config.toml
num_hidden_layers = 8
hidden_size = 512
num_attention_heads = 8
num_key_value_heads = 2
head_dim = 64
intermediate_size = 1024
vocab_size = 16384
hidden_act = "swiglu"
norm = "rmsnorm"
norm_place = "pre"
norm_eps = 1e-06
positions = "rope"
rope_theta = 10000.0
rope_fraction = 1.0
qk_norm = true
attn_scale = 0.14
bias = "none"
tie_word_embeddings = false
parallel_block = false
init = "normal"
init_std_qkv = 0.027
init_std_o = 0.0
init_std_up = 0.027
init_std_down = 0.0
optimizer = "muon"
learning_rate = 0.0024
lr_mult_o = 0.776
beta1 = 0.9
lr_head = 0.00456
warmup_steps = 0
schedule = "wsd"
decay_fraction = 0.809
decay_shape = "linear"
final_lr_fraction = 0.1
batch_tokens = 65536
max_seq_len = 1024
doc_mask = true
train_tokens = 443200000
max_steps = 6763
dataset = "wikipedia_en"
Each number is 128 + 24 x the weight over its row's rms, rounded and kept within 0 to 255. Layers, rows and columns count from 0. The size above them is the row's rms in percent of the matrix's.

# layer 2 MLP down (transposed), 1024x512, rms 0.0734, rows 803-869, columns 416-447
size [ 99 101  99 105 102 100  96  99  96 102 101  97 101  97  97 103  96  98 101  99  96  98 100  95  98  95  98  98  99 101  96 102  97  94 100  96  97 104  97  97  96  99 102  99  99  93 100 105  95  96 106  98 103  95  98 107 100  98 100 100  99  98  98 109 111  98  97]
[[ 95 137 153 132 145 126 108 184 109 123 128 166 154 118 133 158 133 163 128 134 150 121 148 168 125 129 130  96 104 175 156 162]
 [126 140 111 113 143 129 169 118 134  86  92  98  80 139 162 146 127  91 108 157  98 124 150  84 109 153 145 119  97 137 132 146]
 [129 120 141 140 128 109 105 126 116 100  99 129 150 142 157 152 111  95 119 112 152 149 163  83 132 140 149 101 103 116 110 154]
 [174 128 111 125 126 111 164 135 148 101 132 137 153 134 114  99 105 107 122 169 102 123 154 148 123 134 145 103 135 162 155 109]
 [112 100 112  91 125 118 131  91  82 160 112 121 158 130 155 126 176 126 147  97 160 122 126 137 171 116  94 143 145 146 117 147]
 [127 104 114 135 177 122 142 139 135 135 131 168 121 119 122 160 144 161 126 138 161  82 172 146  89 149 121  67  54 128 152 100]
 [121 124 116 131 133  94 139 122 145 127 121 126 138 137 104 133 103 176 157 106 109 145 147 126 172 108 135 126 164 104 102 122]
 [138 174 174 158 130 131 122 104 116 177 112  92 178  87 112 169 116 102  84 122  98 128 147 133  96 112 128 109 110  89 117 123]
 [110 124 117 102 123 153 139  92 140 145 163  76 113 114 135 141 139 194 147 149 151 121 105 127 124 111 197  99  90 199 116  78]
 [ 99  96 117 121 132 174 129 168 146  47 135 105 119 125 153 153 106 110 138 117 112 147 151 163 142 121 106 127 128 116 119 124]
 [143 133 113 112 116  87 134 167 173 118 108 108 149 141 137 109 115 120 115 124 121 100 115 148 108 133 139 134  98 126  77 155]
 [142 162 123  70 152 107 163 117 154 133 130  91 135  99  98 105 127 119 125 137 144 125 123 129 114 148  85 158 154 114 118  89]
 [127 137 151 127  79 141 104 137 144 138 159 182 117 130 127 131 118 125 106 107  97 152 143 130 105  99 181 133 154 158 144 134]
 [126 110 143 155 113 117 102 158 145 133 127 120  94  88 129 138 142 102 162 111 113 130 132 132 107 161  90  87 174 141 149 109]
 [135 166 156  95  82 121 122 145 120 115  79 135  89  91 127 126 155 151 146 141 116 117 134 127 125 103 135 112 122 125 123 104]
 [138  83 119 109 146 151 152 110 127 134 135  96 147 114 118  52  92 204 125 125  91 144 141 108 128 162 156 100 150 144 108  99]
 [127 125 141 121 139 160 146 117 106 116 123 115 142 104 141 132 155  96  82 161 113 137 151 111 178 114 125 113 104 113 124 111]
 [136 108 150 152 168 103 150 161 127 111 143  89 137 158  75 147 158 149 149 151 144 145 112 152 123 150 151 128  94 116 126 109]
 [110 152 124 136 131 141 133 126 123 128  96 124 166 119 145 175  86 127 142 132 150 102 209  65 145 139 126 164  94 112 152 125]
 [135 143  72 121 132 164  89 163 101 112 117 151 131 135 118  88 122 131 145 117 191 112 147 157 131 158 129 107  96 157 120  83]
 [146  72 105 110 116 150 128 144 121 110 119 153 153 128 140 111 107 154 127 125 120 166 155 118 141 114 112 124 166  90  99 153]
 [172 160 170 113  89 102 142 170 156 133 144 143 134 106 112 121  98 128  84 131 131 132  82 105 145 121 124 144 128 163 113 159]
 [158 139 125 120 146 124 106 179 103 149 119 114 138  97 126 154 134 139 126 121 155 144 144 116 144 128 158 122 111 148 134 148]
 [112 128 174 122 119 112 121 110 127 115 161  92 124 134 150 148 141  75 115 114 125 156 134 161 198 136  93 129 114 128 102 178]
 [108 122 134 107 154 125 156 142 156 115 103 180 114  94 117  84 144 148 142 134 134  76 149 131 136 173 138 121 130 108 166  98]
 [142 156 106 124 135 158 119 112 148 126 116 124 133 136 114 168  88 123 123 153 149 121 112 133 145 135 118 141  82 156  98 143]
 [141 138 110 131  92 123 164  96 141 128 128 130 119 122 149  98 135 139 128 136  85 138 116 131 148 125 141 151 141 136 139 140]
 [128 162 113 159 155 123 140 121 108 146 140 121 121 134 127 126 157 132 121 119 177 120 154 128 134 108 160 127 112 137 106 168]
 [ 99 118 127 167 123 106 105  87 156 131  96 152 112 134 131 112  95  96 133 125 150 137 147 102  81 133 105 141  84 124 129 168]
 [152 122 183 134 109 159 188  97 122 136 119 138 107  99 115 126  86 122 167 160 108 109 133 149 104 141 111  72 116 136 155 138]
 [119 141 140 143 122 123 122 116  97 126 138 120 129 152  94 164 115 147 141 132 114 123 112 132 151 148 130 102 150 144 177 134]
 [119 127 153 124 130 151  51 147 130 110 117 138 101 119 146 151 137 117 108 163  84 152 149 170 151 114 127 129 166 116 155 120]
 [ 95 121 107 119 148 106 128 130 156 130 133 128 100 156 114 139 131 147 103  94 124 147 118 118 145 132 147 124 132 169 101 108]
 [150 167 109 133 133 114 115 109 123 128 138 178 111 188 137 124 105 118 147 147 142 190 136 147 124 137  79 106 107 112 191 118]
 [142 101 136 108 113 120 110 138 122  97 149 172 146 145 141 142 141 162  75 116 144 129 163 114 138 100 122 146 146 109 145 152]
 [ 92 139 121 133 131 153 116 111 155 141  89 100  87 155 136 140 119 118 132 134 109 163 160 123 120 120 105 102 144 110 116 168]
 [149 125 165  91 133 122 123 148 110 117 105 168 132 164 105 139 139 122 144 164 163 136 116 149 128 128 111 123 110 125 129 143]
 [122 168 147 149 164 150 108 130  89 168 101 131 138 174 131 128 155 101 137 155 119 107 142 134 126 132 147 134 106 141 117 169]
 [164 146 137 133 120 109  80  68 122  95 102 147  88 157  89 156 118 116 132 120 121 157 139 147 134 164 107 167 144  94 121 140]
 [121 111 138 130 124 135 125 152  85  90 166 107 148 159  91 153 120 133 115 150 123 154 108 114 131 127  86 111 138 157 107 146]
 [108 106 100 165 134 106 158 132  88 153 159  75 114 107 145 151 100 194 155 111 114 107 145 118 139 125 155  80 163 127 134 161]
 [ 94 127 151 172 149 140 118 162 170  98 120 154 123 129 165 157  62 110 121 113 124 154 146 125 136  99 142 144 108 116  88 141]
 [174 150 143 115 132 139 113 154 151 120 143 124 142 141 132 125 119 122 136 118 144 132 114 172 126 119 105 152 128 112 157 128]
 [139 110 163 150 127 119 107 146 120 127 107 144  87 122  99 125 134 102 143 151 118  95 111  97 125 105 111 124 140 176 100 169]
 [131 126 103 136 132 109 129 141 119 107 119  68  88  83  91 150 161 115 136 135 112 149 134 137 190 138 150 136 175 161 109  98]
 [113 132 122  61 129 126 108 124  89  91 145 123 128 111 159 126  95 151 127 139 129 144 111 128 152 128  99 170 161 142 109 123]
 [ 97 179 104 116  85 126 107 130 137 163  97  82 126 111 117 122 104 154 133 141 130 101 148 147 153 115 128 143  97 136 159 138]
 [161 144 104 130 114 127 105 134  99 125 130 158 123 111 142 147 140 122 159 115 128 126  83 151 147 118 121 111 245 150 110  88]
 [191 151 157 132 114 126 131 140 150 103 140 160 146 119 131 174 124 141 138 149 108 111 144 123 138  55 130  97 116 130  85 112]
 [171 116 118 159 110 118 122 103 131 147 130 171  88  95 130 135 154 174 124 160 108 139 138 132 138 138 136 118  93 133 130 144]
 [171  84  78 166  70 130 123 141 149 117 108 114 163 144 110 106 136  89 103  91 168 107 114 174 130 148 149  93 147 127 137 152]
 [103 116 142 142 127  73  99 156 121 168 136  85 123 139 160 153  90 143 123 117 105 134  77 110 117 120 124 146 109 125 127 133]
 [167 125 116 128 116 151 125 144 148 130 129 109 115 149 139 159 152 136 135 139 178 116 154 141 122 107 139 144  80 100  94 136]
 [101 106 113 159 149 117 114 130 115 161 135 140 115 139 154 143  86 166  93 127 118 129 136 161 152 161 145 205 128 139 111  94]
 [147 112 166 168 106 139 115 109 165 152 163 156 124 119 134 140 127 149 106 104 130 141 129 124 141 137  78 123 122 123 136 127]
 [138 117 113 142 103 102 137 114 116 123 129 109  91 155 100 133 117 155 135 164  95 141 156 133 111 121 117 164 124 126 147 130]
 [135 161 138 129 133 125 161 101 146 112 106 121 110 143 144 139 132 108 170 153 159 150 140 137 161 123 172 121 153 112 159 124]
 [129 120 121 148 147 111 105 114  74 134 135 128 159 156 168  59  94 143 114 105 185 132 149 162 120 165 128 101 167 151 186 188]
 [132  99 146 128 128 117 141 101 126 128 139 125 193 161 110 136  93 118 122 161  99 148 161 102  75 111  94 122 161 104 133 169]
 [109 140  82 144  87 101 101  92 165 128 100 102 116 127 153 137 116 143 134 104 115  93 129 143 138  98 133 143 145 130 147 121]
 [128 116  61  95  94 129 130 134 110 133 155 177 173 101  98  99 101 128 106 111 124 126  93 133  96 170 113 167  96  63 120 101]
 [120 159 135 143 138  93 114 110 131  98  91 117 126 138 154  81 109 133 100  99  93 117 155 134 114 117  97 126 127 114 152 121]
 [132 138 141 118 119 109  98 117 125 105 117 146 134 135 145  94 118 146 101 141 116 135 114 114 154 164 163 120 123 125 132 114]
 [140 129 132  95 133 133 127 109 150 141 139 101 152 155 131 159 169 129 114 145  89 121 159 128 189 102  53 142 103 152 119 130]
 [ 87 151  95 169 113 139 100 173 179 156 152 160 111 112 142 147 124 141 120 152 118 145 116 135 135 125 134 108 184 130 154 157]
 [139 125 112 156 118 158 119 132 154 131 134 122 178 155  97 126 120 123 145 184 152 125 179 126 131 141 104 138 165  94 116 148]
 [132 137 139 138 140 125 129 141 126 189 120 119 130 131 113 131 101  58 141 153 132  92 133 125 158 121 110  90 156  98 109 129]]
# layer 2 MLP gate, 1024x512, rms 0.0763, rows 804-870, columns 416-447
size [103 100 112 103  95  96  91  96 103 105  97 104  93 101  95  92 102  99  93  99  93  99  99  99  94  95 103 101 100  89 105  99  99  98  99  91 100  92  99  97  97 103  99  91  96 103 101  97  95 102 102 100  92  94 109  99 103 100 103  97  98  94 113 118  98  97  99]
[[125 158  86 136  72 141 150  71 134  89 111 129 109 121 153 128 104  79 135 129  99 112  81 130 143 186 163 124 103  98 116 148]
 [154  88 106  89 148 132 162 152 168 175 147  95 146  89 140 126 172 143 144 143 125 109 154 126 125 142 117 141 123 115 113 155]
 [145  90 134 114 159 139 130 144 146 103 161 131 127 147 114 152 120 163 115 156 166 128 123 146 104 135  91 151 127 121 113 107]
 [137 106 127 175 138 161 154  90 158 130 157 161 133 115 143 147 146 130 147 151 162 114 144 168 126  91 157 139 113 110  75 130]
 [177 135 128 147 154 110 167 119 132  94 142 140 102 128 119 122 160 109 138 183 120 169 178 160 159 111 108 128 161 114  93 126]
 [122 137 165 127 124 149 105 121 162 124 114 155 152 121 107  97 103 104 145 147 122 103 110 175 142 108 135 138 161 123 133 128]
 [143 149 152 141 146 113 131  99 135 145 130 137 105  86 109 137 141 124 127 103 148 149 138 140 107 105 157 129 195 173 123 152]
 [152 178  61 125 150  99 107 140 181 139 133 161  76  98 112 143  94 157 158 147 117 116 125 137 153 164 116 118 139 147 164 164]
 [ 97 130 112 167 140 109 116 130 173 164 112 130 127 105 154 178 162 132 165 109 108 105 136 125  93 125  92 110 151 131 122 102]
 [144 150 133 113 200  93 140 158 104  77 145 103 149 124 110 127 128  95 122 121 165 160 120 140 141 137 133 130  90 108 145 138]
 [114 110 146 199 154 142 118 121  98 150 146 122 122  60 113 159  91 134 130 159 106 133  99 127 124 110 106 121 157 143 154 111]
 [114 149 106 119 117 160 152 136 110 105 132 108 161  95 159 109 132 120 140 163 131 112 123 175 160 127 132 194 105 102 124 148]
 [161 118 123 116 102 104 159 172 120  95 144 166 129 159 152 133 171 161 127 127 103  85 126 129 107 107 161 132 147 130 120 144]
 [120 113  98  98 104 141 118 139 124 112 147 113 137  93 125 124 108 138 146 155  95  91 142 137 163 197 156 139 132 128  75 154]
 [112 139 160 122 177  94 139  91 150 120 144  89 114 143 168 131 172 150 117 131 146 123 104 150 134 153  92  87 113 171 119 148]
 [160 103 116 149 165 113 106 150 128 126 141  86 126 125 127 104 124 106 158 160 136 146 149 107  80 131 135 155 109 143 173 136]
 [142 108 114 124 133 115 145 158 136 144 137  99 139 155 132 139 111 137 115 105 141 143 132  76 150 101 138  96  92 163 116 137]
 [127 105 126 145 132 134 102 103 133 135 146 111 111 124 131 106 126 132 130 101 127 103 136 146 142 165 152  87 177 140 111 165]
 [133 125 127  90 112 113 119 120 109 123 108 108 126  96 122 124 179 160 154 147 102 117  87 126  81 106  81 128 123  95  93 139]
 [111 140  98 103 115 158 144 166 143 118 124 159 156 109 168 123  98 137 150 154 139 171 190  88 131 111 110  96 105  96 144 171]
 [135 136 126 124 132 112 104 107 104 124 179 126 124 170  83 132 143 115 126 120 163 100  98  97 132 122 148 152 141 132 134 163]
 [173 121 190 123 142 193 140  82 139 117 116 128 132 136 155 101 109 116 123 110 130 145  96 152 122 108 102 109 103 152 150 113]
 [123 112 132 144 141 120  95 111 120 148 136 157 180 132 105 158 123 180 124 136 164 136 179 131 180 105 108 119 123  87 134  87]
 [143 112 173 140 150 109 118 133 136 119 132 133  92 112 102  81 161 129 133 115 163 105 164 143 139 166 142 142 127 140 133 126]
 [189 116 159  68 133  79 148 138 115 108 103 107 108 141 133 109 111 144 103 141 161 106 130 100 145 171 115 150 111 100 157 159]
 [130 141  95 122  92 179 180 138 129 124 191 123 137 127 136 100  94 120  94 172 168  68  86 116 134 117  88 127 142 143 136 101]
 [153  85 143  88 135 137 105 144 121 162 127 193 158 105 105  79 159 112 117 116 143 112 164 123 144 117 100 135 153 167 106 170]
 [116  80 126 127 150 141 174 147 119 127 153 109 148 113 155 112 124 154 151  60 143 103 149 137  75 152  77 101 110 168 137 101]
 [144 130 117  98 123 140 109  91 130 135 113  67 164 133 143 132 127 164 127 118 133  88 129 177  83 168  97 121 182 154 131 125]
 [128 131 104 113 129 113  89 140 122 184 139 138 146 151  87 122 139 118 131 102 132 116  99 111 116 115 119 124 163 127 175 109]
 [135 141  79 109 102 100 106 151  73 146 152  53 123 143 133 133 156 106 146 136 115  92 126 106 113 114 109 109 112 155 130 130]
 [127 159 173 103 153 122 148 159 149 111 130 164 116 171 143 130 108  97 135 133 130 127 148 117 147 130 117 137 104 141 119 155]
 [ 97 122 122  94 108 110 136 154 138 158 124 136  75 177 160 124 108 160 133 147 147  94 132 113 133  81 169 175 107 113 143 142]
 [130 192 128 122 145 126 109 120 132 147 104 120 108 165 158 143 138 129 123 130 131 125  98 125 106 115 139 152 133 142 155 140]
 [100 136  60 100 119 157 146 107 144 114 121 122 156 154  88 169 154 132 147 114 119 127 157 104  80 111 126 126 106 131 186 140]
 [103 120  63 121  86 146 125 117 133 141 139  83  89  93 108 100 152 154 105 140 130 131 160 106 153 124 149 115 116 125 162 129]
 [130  52 142 140 151 115 156 113 111 129 138 125 151 140  91 134 133 157  90 150 131 150 105 125 165 131 134 100 138 115 118 162]
 [118 155 131 112 123 122 120 180 129  87 184 126 123 122 178 176 139 133  76  99 174 110 140 128 117 120 112 147  95  98 135 145]
 [111 135 137 154 104 110 159 142 157 130 121  73 113 117 104 105 128 112 157 138 138 141 163 106  95  88 138 148  96 141 116 132]
 [106 138 122  83 113 157 110 140 136 119 124 135  83 116 106 194 145 101 127  63 173 129 109 143 110 112 172 119 150  77 108  99]
 [154 138 145 144 119 122 117 156 135 153 101 119 110 105 115 115 113 124 102 104 145 126 191 149 125 117 136 154  91 115 101 151]
 [155 139 106 108 162 139  81 111 119 130 107 110 149 139  86 122  85 150 109 143 136 125 148 138 115 154 151 145  98 101 140 106]
 [162 123 115 106 151 156 140 134 121 176 127 120 147  99 112 111 152 155 182 100 103 148 133 108 140 138 102  71 170 124  88  74]
 [129 132 120 109 122 153 140 122 146 145 138 134 141 128 149 126  94 111 155  78 127 142 136  91  91 144  82 116 107 170 127 160]
 [161 145 155 121 144 100 147 111 142 148 107 155 138 154 152 125 111 150 127 133 127 134 100 138 141 170 144 127 141 135 127 122]
 [ 99 149 133 102 142 116 148 152 125 137 116 146 124 122 141 112  90  88 122 136 139 121 102 129 118  93 102 170 101 139 156 132]
 [156 115 147 116 100 118 105 135 110 142 113 139 143 134 133 122 127 156 104 135 139  91 148 126 124 124 113 111 124 116  83  99]
 [119  91 155 197  93 130 148 131 135 126  97 107 159 132 114 153 176  86 150 134 117 134 149 114 138 112 122 134 171 148 125 153]
 [109 109 144 129 108 105 123 147 140 151 101 114 158 129  93 104 138 102  82 157 136 110 131 131 124 133 165 123 133 156 151 163]
 [121 137 149  78  83 116 108 126 128 144 117 129 127 114 124 120 135  93 123 139 132 120 150 117 133 154 110 168 152 140 127 108]
 [156 155 149 111 167 106 125  91  99 191  88 130 117 118 172 134 133 160  98 108 112 135 133 108 110  87 144 101 117 125 142 104]
 [131 104 107 124 143 151 159 118 134 170 136 133 132  81  92 133 141 116 102 189  96 152 128 112 128 132 172 141 129 118 200 119]
 [137 154 126 137 132 152  93 138 131 134 140 111 104  91 117 133 130 104 133 142 118 120 108 108 120 142 149 133 125 168  91 109]
 [161 156 116 140 176 163 158 118 154  99 139 105 103 150  92 137 124  90 119 131 116 115 143 112 112 138 131 126  92 123 107 149]
 [164 149 120 190 130 167  98  85  82  87 166 109 142  80 136 115 107  96 111 107 127 144  90 114 119  66 126 119 125 134 150 115]
 [ 84  90  85 122 138  84 103 137 134 120 123 162 165  96 142  93  88 142 106  93 164 135 107 117 108 132 146 142 145 103 130 105]
 [123 127 119  92 147 124 119 111 112 112 106 126  90 117 182 125 129 136 142 130 188 119 122 153 122 107  99 125 119 158  84 144]
 [123 106  91 156 100 150  89 151 127 161 114 127 108 109 119 100 155 132 121 135 110 142 118 136 121 148 110  70  98 155  94 130]
 [141 163 148 110 132 100 111 129 124 117 122 121 123 150 127 106 103 117 112 175 131  78 105 144 125 148 115 130  73 143 163 165]
 [139 151 108 117 108 111 123 157 123 163 154 176  65 133 109 105 140  93 121 173 118  73 122 136 104  95 127 105  88 113 151 153]
 [129 147  94 124 116 158 155 206 130 127 133 130 108  99 144 137 107  82 132 117 148 165 102 122 103 133 130  93 156 139 170  93]
 [119 126  97 117 101  63 117 109 125 110 100 144 149  98 124  97 124 151 130  95 136 177 153  94 109 152 101 126 161  92 154 126]
 [107 156 149  93  75 103 184 126 111 113 145 105 150 115  88 135 121 136 105 102 113 135 132 112 109 117 124 129 152 116 175 100]
 [108 155 148  96 113 108 148 157 127 116 118 150 173  97 130 141 107  91 147 119  83 136 163 109 109 114 154 123 102 110 109  93]
 [137 111 135 125 158 116 151 153  95 106 159 112 128 112 134 153 101 122 105 132 158  69 132 140 122 135  98  33 147 141 144 162]
 [153 142  97 129  80 142  79 175 135  93 122 150  99 155 107 147 115 128 137 140 139 130 139 127 134 107 138 122  84 141 155 123]
 [126 108  83 108 146 124 116 147 133 119 129 119 165 142 131 129 109 145 161 125 129 101 118 103 109 135 110 132 159 127 151 131]]
# layer 2 MLP up, 1024x512, rms 0.0765, rows 804-869, columns 416-447
size [104  96 113 102  98  94  94 101 101 101  93 100 104  96 103  89  95 100  94  98  97 101  95  96  94  97 103 100  99  96  99  97  93  99 104  84  99  98  99  94  90  96 102  95  93 101  93  98  91 104 101 100  98  99 107 101  98  94  96  98  97 101 118 115  99  94]
[[111 129 104 128  98 160 164 108 113 111 131 107 141  99  96 111 153 109 140 110 127 120 124 136 126 166 138 104 137 129 104 165]
 [124 142 108 124  96 119 116 122 141 134 134 136 112 121 150 156  97 141 120 140 159  42 142 121 154  96 185 146 120 115 151 122]
 [109 142 119 119 118  82 110 115 162 157 130 107 147 163 155 113 156 121 117 123 115 144 102 128 116 143 168 135 171 123 129 136]
 [161  89 113 139 104 134 104  83 125 103 130 129 104 121 130  72 149 125 121 116 135 117 123 182 124 125 119 172  99  96 164 103]
 [142 124 114  81 105 137 155 121 130 143 146 117 141 121 129 141  90 136 106 107 159 147 168 153  82 116 121 117 118 116 118 121]
 [136 125 131 130 116 201 116 149  86 116 161 131 146 153 147 158 156 151 129 186 138 153 153 118 119 116 107 131  74 155 169 137]
 [114 138  98 169 133 144 106 149 108 130 105 153  76 158 118 115  98 161 107 120 146  87 117 129 121 150 131 114 115 137 145 148]
 [165 139 103 110 154 147 184 136  99 119 146 134 135  69 132 149 118 116 131 109 131 144 107 132 163 114 192 119 109 169 110 122]
 [ 96 119 169 132 116  81 116 112 157 117 166 120 117 116  77 148 102 141 136 126 127 164 141 111 158  92 109 114 152 116 196 131]
 [100 109 126 107 142  95  92 117 122 198 119  97 146 149 137 132 177 112 114 100 140 121 156 123 137 151 134 139 118 148 171 100]
 [178 135 124  80 148 120 144 126 109 146 100 139  77 154 143 126 121 103 161 115 158  99 160 166 103  98 131 127 111  96 150 173]
 [ 71 144 109 149  84 122 102 157 182 138 132 134 157 125 106 155 114 118  92 152 139 153 151  90 121 129 100 156 118  88  57 102]
 [150 128 127 144 108  92 156 150 104  93 113 115 126 104 138 114 140 145 180 152 118 196 143 136 155 141 117 126 128 133 109 129]
 [148 121 170 132  89 133 128 147 170 108 111 164 137 106 116 136 136 141 131 131 167 141 131 127 105 125 132 103 117 124 145 111]
 [161 132 115 122 140 154 128 158  99 144 125 189 118 181  83 108 146 139 144 118 128 136 143 110 162  54 151 121 176 123 118 102]
 [ 93 175 121 135 119 128 125 108 105 126 128 168 169 101 149 136 125 132 157 120 126 141 120 166 139 121 127 115 141 161 136 161]
 [119 142 143 150 129 156 103 123 140 126 137 141 100 114 134 105 110 165 141 104 126 162 148 115 109 116 118 102 116 121 143 136]
 [112 142 146 124 130 166 127 130 120 138 126 117 115 128 145  88 146 113 135 140  99 111 156 117 140 167 113 138 156 147 117 152]
 [121 124 122 134 131 147 106 153  96 113 128 145 176 166 145 101 114 131 139 164 139 124 147 119 184 149  99 123 130 163 164 110]
 [ 79 140 156  96 147 152 120 107 129 122 120  94 144 122  98 130 141 120 155 150 112  97 133 115 117 121 157 179 108 133 106 115]
 [160 129 112  93 146 104 104 109 176 142 100 141 140 139 123 161 153 131  97 107 153 155 125 162 104 145 152 141 113 121 106  99]
 [152 158  90 121 126 132 144 140  90 173 133 132 150 141 111 108 120 153 168 174  92 124 139 146  68 125 113 168  95  78  97  79]
 [136 133 126 131 131 121 148  84  86 120 171 132  75 147 139 139 126 161 160 105 148  84 160 120 105 131 100 148 128 107 163 161]
 [133 184 106 115 131 117 133 124 107 128  65 106  98 142  99 171 118 148 136 175 129 142 108 149  61 132 122 195 152 135 149 108]
 [107 143 124 151 119 156 101 108 171 157 105  99 133  72 108 139 141 141 187 134 124 117 117 150 122 159 113  87 120 155  84 134]
 [133 122 103 145 133 114  89  97 116 141  66 139 144 155 147 145 129 105 132 103 130 146 141 144 134 146 150 133 172 135 107  84]
 [139 146 116  98 128 139 131 140 133 151 155 111 138  94 131 101 125 117 174 114  72 136 130 112 145 134 108 112 118 187 121 150]
 [ 92 145 153 168 115  85 142 103 150 143 104 159 168 173 163  91 103 109 136 107 140 101 154  94 121 120 177 127 101 156 124 126]
 [113  97 119 155 154  66 137  64 161 112 111 120 114  77 146 109 138 112 118 104  98 133  92 147 129 112 165 136 120 154 148 154]
 [162 111 155 124 120 117 132 141 137 113 162 139 111 163 148 148 122 141 136 156 138 148 135 115 177 186 185 116 153 123  94 130]
 [147 124 149 120 147 128  94 123  96 166 136 143 150 160 156 133 160 120 127 114 141 151 136  99 100 129 134 123 150 132 110 143]
 [103  91 138 140 111 153 106  78 117 121 125  92 110 123 138  86 139 161 136 120 128  99 111 107 128 154 152 126 145 121 106 127]
 [132 107 171 160 115 149 117 130 130 129 144 140 160 123 137 102 130 138 189 100 121 119 160 128 100 110 134 126 139 137 127  88]
 [149 124  89 130 135 113  61 138 101 125 154 119 108 129 128 111 111 106 126 151 174 152 140 152 122 108  73  76 132 115  93 161]
 [ 85 162  87  80 123 170 149 141  89  62 101 103 101 140 114 148 131  92 148 127 108 169 125 112 105  84 102  93 167  90 115 121]
 [158 141 150 137 143 122 119 128 102 129 154 104 156  74 144 134 108 112 128 147 154 158  88 118  78 114 123 166 120 128 139 148]
 [132 132 154 131 125 161 129 151  84 132 142  96 118 128 122 144 172  82 123 138 127 104 139 171  85 117 115 161  99 154 132  73]
 [147 144 115  89 137 118 130 142 126 100 143 167 144 137 162 158 143 129 125 129 173 135 151 111 135 106 148 125 116  96 128 127]
 [155 114  93 153 159 119 134 145 106 113 170 104 105 123 116 124  83 117 147 116 104 117 120 127 146  93 136 169 162 124 164 146]
 [139 133 132 126 170 141  85 110 137 160 143 132 125 103 151 138 136 149 206  98 116 165 119 115 130 169 104 135 140  88 114 117]
 [162 152 145  99  87 137 140 121 126 167 144 166 137 107 106 120 131  99 104 141 127  92  81 163 122  96 148 123 119 130 148 140]
 [114 126 103  89 153 133 128 155  85 153 107 125 134 101 110 107  97 105 113 137 124 106 147  86 153 115 105 167 133  98 144 142]
 [ 93 104 171  96 123 193  96 105 166 121  90 156 142  53 106 116  95 158 125 107 140 169 161 171 147 159 119  79 121 124 141 137]
 [101 132  95 132 137 130 158 161 128 168 174 155  88 115 131 156 123 139 133 116  94 113 154 150 102 158 137 119 115 120 113 147]
 [134  92 143 140 135 156 152 125 100 109 131 118  74  92 150 135 154  88 143 135 111  99 135 123 125 147 159 150 160 142 144 141]
 [ 77 130 117  82 129  96 107 118 151 160 156 111 117 102  78 101 192 146 158 139 148 150 103 142 169 160  90 123 112 148 146 104]
 [132 178 141 135 145 161 108  94 121 122 151 116 123 150 133 166 169 147 123 146 123 131 124 162 122 146 158 120 145 133 139  79]
 [124 114 141 137 128 115 124 165 119 135 135 149 122 130 132 114 119 136 164 136  81 165 154 138 144 152 132 123 147 162 114 118]
 [139  88 100  90 120 130 126  96 125 122 131  99 131 105 110 155 122 146 149  80 141 127  93 132  77 122 138 158 126 116 123 133]
 [147 136  91 141 131 131 145 141 136 107 117 118  86 103 149 128 127 117 131 139 122 144 106 158 158 132 133 161 107 169 147 157]
 [139 158 121 140 123 135 164 117 140  98 149 141 140 176 131 163 148 175 145 182 105 107 151 164 143 147 148  91 131 146  98 105]
 [162 143 161 143 151 147 156 113 142 128 152 121 160 132 101 148 120 116 144 106 149 123 148 101 144 118 145 126  95 112 122 154]
 [111  55 135 122 151 129 121 136 142 164 132 157 165 143 109 149 142 156 119 169 111 118 121 122 121 124 108 182 141 143 117  91]
 [132 133 151 127  95 126 106 133 111 139 131 151 167 136 133 147 125 174 159 113  98  94 100 164 102 138 139 106 135 134 120  94]
 [146 156 153 118 111 125  76  92 123 129 154 106 110 166 174 130 125 151 144 155 122 146 117 166 180 113 147 136 124 114 139 146]
 [105 166 104 129 143 106 129  98 104 111 129 163 108  97 151 150 154  86 114 152 149 122 113 123  99 139 127 138  83 113 120 143]
 [110 113 137 132 119 103 131 150 153 141 141 141 131 102 151 110 147 147  99 104 104 133 157 143 133 111 121 163 114 143 144 145]
 [ 79  79 112 125  80 135 181 121  96 152  98  50 151 146 145 120 161 114 111 114 188  92 120 109 154 144 130 128 113 148 126 108]
 [116 139 143 126  96 151 142 123 128 145 109 103 149 143  73 139 128 177 125 122 102 127  91 120 127 114 135 127 159 111 158  94]
 [118 109  76 114  97 139 124 113 161  97 185 146 104 152  78 110 124  86  77 164 111 164 125 145 104 117 177 130 107 152 114 138]
 [102 165  75 111 113 156 122 176 134 125 126 136 143 171 147  93 114 129 138 157 106 123 125 150 142 128 105 102 108 135 128 122]
 [129 140 152 129 115 131 107 109 119 100  99 108 142 149 107 113  69 151 143 166 122 117 128 149 107 115 133 138 148 136  88 107]
 [103  98 145 126 104 159 159  95 139 115 117  93 137 131 133 105  96 129 126  99 142 148 112 129 170 103  85 108 145 151 103 138]
 [130 152 106 137 131  94 125 114 116 171 108 132 136 107 123 130 111 110 126 115 133 133 117 105 123 107 179 137 174 115  96  71]
 [113 116 124  98 112 137 111  95 130 122 134 116 139 129 108 112 139 144 114  96 118 126 130 116 129 150 179 142 138 101 165 132]
 [163 165 138 108  98 131 102 103 128 135 106  96 120 137 119 154 143 109  76  75 109 159 127 134 123 123 142 101  95 170 167 121]]